Weights of a small GPT-style language model, trained from scratch on English Wikipedia: width 192, MLP 512 SwiGLU.
Each number is 128 + 24 x the weight over its row's rms, rounded and kept within 0 to 255. Layers, rows and columns count from 0. The size above them is the row's rms in percent of the matrix's.

# layer 5 MLP down (transposed), 512x192, rms 0.0396, rows 238-248, columns 96-191
size [100  97 104  95  95  99  85 110 102  99 113]
[[134 128 173 170 124 116 141 107 158 144 142 121 140 143 185  88 149 104 149 101 156 139 113  98 163 101 185 103 125 141 139 142 116 124 159 106 111 139 120 114 134 131  91 125 118 156 117 138 112 121 106  54  92 138 163 159 146  99 164 137  95 141 142 145 169  98 141 144 199  96  98 113 152 133 139 124 116 108 104 136 163 119 126 137 113 139 117 179 120 140 120 188 112 161 129 155]
 [138  98 139 108 120 141 162 114 131 156 146 143 126  86  98 136 121 111 114 126 211 123 136 163 116 134 127 133 121  79 147 136 108  86  94  83 145 118 111 117 137 107 142 154 138 176 101 151 160  60 130 132 105 129 148 141 126 107 171  87 136 116  68 162 156 114 113  80 117 103 136 106 131 142 149 157 106 116 154 106 109 179 142 137 137 150 145 123 108 126 145 143 149 121 109 148]
 [ 95 176 112 178 152 149 130  84 140 154  77 103 132 157 112 167 147 130 103 178 160 114  92 128 111 145 147 102 113 104 149 134 146 120 137 146 128 146 131 128 134 104 115 123 112 135 126 172 133 160 173 170 137 106 120  95  89 155 150 125 116 138 115 131 158 162 117  99 144 111 131 147 136 149  94 130 154 106 150 175 122 119  96 117  81  99 156 128 124 134 138 143 127  95 134  93]
 [134 104 148 139 135 158 117 127 110  70 111 171 152  89 164 104 132  97 147 147 159 135 117 114 130 151 119 122 156 101 139 125  94 101 161 132 117 138 150  99 182 172 127 141 122 116 134 156 145 116 115 118 124 146 148  94 102 132 139 167 124 123 135 148 101 134 134 131 118 124 107 116 127 138 126  93 122 114 101 118 131 128 109  79 163  75 103 128  92 114 183 154 140 164 105  89]
 [150 166 125 120 140 130 160 124 159 167 119 150  88 143 157 159 149 104 129 119 141 119 126 127 151 135 117 124  89  96 171 151 104  85 136 129 113  74 113  88 102 136 118 132  76 106 140 125 130 165 145 140 145 131  88 122  85  94 125 105 156  89 135 150 122 126 154  95  75 162  99 125 108  98 102 130 148 105 142  95 129  98 107 153 133 166 140 145 134 158  99 110 131 143 161 118]
 [110 144 102 150 126 134 140  88 144 135  97  75 161 138 141 112 127 140  95 112 145 133 147  77 153  93 153 146 119 133  88 150 121 107  99 136 110 122 138 120 121 123 162 139 118 109 132 168 132 166 141 126 127 145 120 128 170 114 148 121 187 134 110 103 156 173 126  97 113 104 152 124 116 144  98  88 127 114 181 209  95 123  97 146 145 123 104 122 100 147 120 147 128  75 134 118]
 [127 123 144 113  96 109 134 113 149 131 131 127 142 127 108 106 116 163 131 122 167 123 104 103 145 153 139 129 118 153  94 116 137 117 163 103 143 119 114 118 127 114 128 101 120 146 153 161 105 126  68 149 131 168 131 169 103 151 120 150  80 120 127 112 115 127 148 185 136 120 128 166 122 120 108 120 131 134 120  90  93 102 141  89  94 104  97 124 122 157 102  85  99 133 166 117]
 [ 99 142 128 162 122 149 144 119 158  89 170 117 142 103 133 162 123 115  98 125 166  95 100 136 125 140 120 142 118 107 108 153  58 136  98 124 129 112 140 131 108 118 145  96 162 143 120 138 145 116 125 148 114 104 108 138 141 154 127  99  91  90 120 112 143 153 119 101 130 102 103 127 140  92 168 108 157 118 159 109 130 119 172 119 118  78 174 171 115 155 172  87 104 137 118 150]
 [135 125 120 124 148 158 146 128 163 147 143 137 122  96 109 138 132 158 108  94  88  79 104 104 142 138  90 178 142  91 102 161 141 174 110  81 113 167 133 116 119  95 168 126  72 125 109 138 107 149 107  64 127 106 138 111 131 156 127  58 139 106 140 156 108 115 170 145 159 117 123 141 144 110 119 143 129 123 134 111 139 136 142 169 141 104 134 121 145 143 101 143 129 156 105 132]
 [140 174 150 132 144 137 181 173 110 162 109 118 127 150 149 162  72  80 116 130 166 121 156 134 131 130 104 122 146 129 130 156 102 113 127 106 109  89 158 142 109 117 126 158 142 141  89 145 126 133 158 175 143  86 139 156 105 152 149 114 116 132 139 129 143 108 160 126 147 103 131 133  99 119 133  87 137 132 120 134 124 150 154 126  56 152 104 114 129 112 121 122 216 145 114  97]
 [110  60  94 129 166  80 135 116 181 120 169  94 118 125 113  99 117 136 142 132 112 167 145 144 138  59 137 112 127 106 179 103 138 201 124 132 130 152  86 102 103  93 164 123 108 116 140 124  89 121 140 111 165 130 113 119 107 122 131 104 113 143 132 109 144 130  96 114 130 135 130 126 105 131 149 117 129 133 121 113 161  87 123 148 132 116 106 140 136 142  77 107  91 103 125 130]]
# layer 5 MLP gate, 512x192, rms 0.106, rows 239-249, columns 96-191
size [ 96 103  94  97  90  91 106  83 103 109 103]
[[149 111 143  82 108 146 110 181  81  93 103 145 129 108 122 137 109 136 161 157 145 174 134 143  93  62 108 120 139 121 136  91 136 135 157 157  95 102 125 157 109 117 179 157 100 135 125 118 119 141 126  93 129 122 119  92 149 139 145 126  53 177 146 142 123 108 129 125 122 132 104 134 141 168 135 123 120 113 107 130  87 139 120 109 178 105 151 149 142 106 127 113 133 138 118 140]
 [121 129 136  95 139 116 137 140 136 155 147 152 165 142 159 123 142 137  96  91 131 156 128 157 139 121 153 139 147 116 110 168 100 142  96 116 103  73 134 137 107  68 146 139 118 120 127 126 176 129 142 119  97 123 128 133 132 160 141 167  86 128 105 165 142 110 137 156 120  82 100 126 152 138 160 158  94 134 113 104 154 143 138 101 124 128 150 107 112 116  82 155  91 131 138 146]
 [168 134 136 146 141 156 124 158 113 103  93 137 137 139 134 139 108 114 123 143  71 114 129 119 135 129 123 141 123 101 111 147 138 130 147 104 171 126 191 135 128 142 124 111  85 120 183 156 111  93 142 112 111 141 148 112 119 122  87 124 166 119 111 115 139 117 159 154  95 120 102 161  95 187  98 137 146 125 106  98 149 153 121 124 161 110  93 165 130 127  95 106 145 131 102 116]
 [127 102 137 139 157 133 142 113 155 114 140 100 140 179 137 110 155 189 125 129 111 118 114 116 168 121 100 136 120 106 144  99 135 144 179 121  74 108 128 119 110 115 124 106 141 111 119 140 132 126  77 133 119 138 137 121 116 151 139  94 129 169 147 179 121 119 141  83 147 145 118 155 120 117 125 131 124 114 159 142 131  95 163 156 133 105 106 176 136  80 144 151 128 153 142 100]
 [133 131 144 144 123 129 125 137 144 126 153 107  92 159 154 107 113  99 143 122 146 118 147 146 126 168  84 111 135 115 140 121 125 129 111 102 136 129 111  82 158 119 128 115  91 100 131 123 195 160 146 200 137 130 144 137 134 114 117 134  58 107 134 125 114 114 130 112 155 153  65 120 124 119 162 100 115 132 109 125  76 166  73 169 161 112 143 120 110 109 113 146  67  80 129 112]
 [117 130 128 120 139 147 156 109 120 157 146 110 115 168 108 108 136 140 108  91 111 171 153 135 137 143 129 129 148  79 139 163 137 121 123 130 153 151  96 166 130 100 100  87 127 156 164 164 133 130  85 114 115 105 117 105 154 189 103  94 107 112 106 125 134 122 110 165 130 105 148 138 125 120 123  77 130  85 180 102  89 158  95 127 177 153 121 150 123 136 125  81 186  89 139 148]
 [143 136 132 185 146 127  95 131 134 120 143 128 105 153 121  78 140 147 118 115  64 123  66 174 117  91  96 135 127  84 160 106 142 108 127 142  87 121 100  93 161 144 147 187 175 129 131 128 140 133 182 138  77 150  95 100  89 127  88 138  89 133  82  87  91 105 104 147 142 136 110  94 115  92 102 124 145 128 161 115 132 144 113 146 137 117  82 151 149 133 108 120 125 142 107 135]
 [ 93 144 114  94 102 128  73 184  79 102 125 150  87 151 126 161 127  90  99 146 121 151 142 121 121 118 162  92 125 115 124 105 111 159 100 145 151 109 151 153 128  93 118 130 157 129 140  92 100  75 120 132 119 127 124 112 131 125  93 134 129 154 113 120 123 125 144 124  95 136 123 178 144 156 159 160 146 146 120 101 112 112 131 120  85 150 142 149 121 173 141  95 124  95 147 130]
 [139 115 128 100 110 108 123 113 123  87 137 157 142 147 137  76 112 145 128 119 146 123 142 143 100 117 132 110 137 162 128 125 109 167 144 151 159 141 116 153 102 122 115 140 107 111 132 128 131 136  85 149  76 148 121 140 143 102 142 114 130 144 146 105 122 122 142 151 100 104  83 156 109 135 136 147 136  76 141 128  88 148 116 106 181  93 121  70 142 121  56 131  79 118 163 139]
 [102 104 130 134 141 109 108 123 102 150 112 123 102 128  95 134  98  97 147 158 161 101 149 126 108  95 140 169 128 132 128 110 155 187 119 110 144  98 109 165 134 150 143 114 138 161 131  89 120 138 113 125 181  74 113 128 132 126 166 128  96 135 133 123 158 123  80 158 123 154 118 113 101 164 142 104 111 114 119 159 132 118 111 112 134 114 103 149 109 106 132 111 132 116 114 131]
 [ 91 113 175 105 185 150 152 113 104 120 160 149 102 166 142 123 125 103 116 143 143 137 159 159 170 117 108  90  80  97 118 180 105 121 120 154 118 119  96 138 114  84 123 163 135 120 142 158 127  79 149 123 129  97 165 136 119  83 125 147 113 142 160 129 103 122 161 130 113 156 143 133 160 132  89 152 111 121 133 127 119  95 165 132 105 131 105 114 130 132 180 121 152 140 167  96]]
# layer 5 MLP up, 512x192, rms 0.114, rows 239-249, columns 96-191
size [ 89 101 101  98  96  88  98  82  98 110  99]
[[119 147 174 100 130 118 131 121  95  93 123 131 104 110 210 155 102 150 124 140  98  90 130 132 143 111 119 180  92 105 130 128 131 108  86 132 145 103  94 139 161 123 125 143 145 130 147 133 119  89 134 142 140 152 105 150  86 146 123 116 150 160 127 125 144 120 154 133  95 123 155 110 137  81 105 125 142 168 126 121 158 178 111 121 123 119 146  88  99 156 131 113 126  91  99 159]
 [ 93 162 128 117 124 101 164  85 104 102 170 105 139 122 108 151 115 157 148 119 110 139  94 112 123 109 111 125 123 128 138  82 136  93 169 118 152 163 135 123 157 129  90 178 134 133 137 127 168 124 155 158 139 132 108 159 137 118 129 126 128 138 116  83  95 123 129 105 162 181 143 123 144 143  93 103 145 141 147 129 147 118 149 127 126 133 139 150 130 151 158 141 153 119 145 113]
 [136 127  95 116  93 116 115 163 172  72 131 126  80 123 110 162 117 115 140 121 163 109 135 118 131 123  99 151  56  97 115 132 136 107 124 104 183 130 145 122 122 135 143 133 119 117 186 151 125 126 118 113  98  95 113 169 145 120 118 136 121 124 142 162 167 109 115 138 157 133 177 138  92 131 138 142 107 124 116 137 117 102 129 113  76 155 123 113 181 175  99 181 110 139 162 160]
 [112 140  96 118 110 116 126 144  50 127 166 108 118  89 146 137  85 103 125 160 120 138 174 149 131 111  84 100 147 110  98 103 132 138 103 106 168 192 116 115 137 162 115 143 176 126 128 114 136 133 140  77 135 120 128 144 133 124 147 142 135 114 115 177  99 139  87 164 124  90 130  96  90 114 153 118 147 108  67 143 127 157  79 131 148 146 132 127 126 139 132 130 149 123 154 109]
 [108  91 109 109 100 124 154 141  74 164 100 125 157 114 158 116 125 106 129 124 174 124 127 138 113 103 135 108 136 128 154 112 124 145 164 115 101 128 125 129 134 151 152 123 170 148  81 109 137  73 157  99 116 137 159 138 103 144 113 156  98  87 136 168 102 114 160 137 147 143 136 114  90 144 129 150 154 133 116 166  87 104 162  86 125 141  97 155 146 149 133  92 134 149 120 122]
 [151 132 104 159 133 161 144 143 139 113 156 122 128 155 130 151 122 112 154 133 128 168 108 114 107 122 121 123 143 125 134 144 121 113 183 109 130 136 151 105 153 120  88 122 131 167 134  91 118 118 141 168 122 131 140 101 140 107 122  95 136 127 165 113 169  89 116 124 126 134  86 106 170 123 150  97 141 135 129 112 154 139  93 111  79 112 133 101 122 133 151 162 173 113 136 106]
 [110 145 159 142 120 121 110 128 149 110 136 127  80 139 133 154 151 149 167 145 136 165 113 125 116 152 154 151 150 167  98 108 123 147 103 130 151  99 140 154 119 107 114 131 158 124 102 112 128 175 121 125  97 163 136  93 129 147 167  79 151 117 137 106 106 157 105 108 122 105 145 118 113  75 120 173 185 148 135 142 123 145 140 126 156  83 109 126 115  91 144  54 140 122  66 132]
 [ 72 151 118 114 114 116 135 157  67 101 133 181 123 110 107 113 140 107 163 164 136 121 116 140  76 106 185  92 123 116 136 115 108 158 153 133 116  73 117 152 123 147 126 164 146 122 131 140 154 138 133 162  89 143 138 158 113 110 115 122 147 161 115 157 148 147 118 112 115 137 127 109 104 193 133 118 147 126 123 123 138 101 114 109  88 162 169 117 137 100 115  89 153 105 125 108]
 [125 111 126 147 118 138 139 156 112 141 155 108 156 137 148 159 156 138  81 154 105  91 115 157  99 136 163 166 102 105 130 100 124 114 109 192 116 155 156 143 153  99 105 110  79 134 108 135 103 154 162 113  77 183 115 149 128 160 109 173 181  67 139 153 139 131 107  81 139 132 167 143 111 130 139 154 124 125 142 134 121 127 131 124 147 104 167 145 139 147 135 105 169 145 117 132]
 [147 139 114  97 125 138  74  86 109 131 131 128 111 109 107 161  71 114 143  91 131 114 148 174 149 124 119 121 144 117  99 110 127 143 106 129 165 104 122  93 117 161 109 107 126 129 188 117 132 160 101  81 160  83 129 107 154 161 164 122 166 143 106 123 124 148  81 118 138 140 150 104 130 129 134 113 149 142 110 132 126 148 121 137 165 129  97  93  78  91 131 130 141 124  92 116]
 [109 149 149 125 159 149 179 184 113 130  94 157 105 157 177 138 110 159  97 146 166 109 187 188 139 130 115  89  88 137 110 154 112 132 127 157 126 147  87 102 138  92 156  85 164 166 150 131 129 121 128 111 103 112 138 144  88 114  75 168 122 162 135  95  91 105 127  90 134 118 148 139 103 106 126 120  97  98 119 114 138 146 100  77 155 112 140  84 132 109 136 123 127 117 142 123]]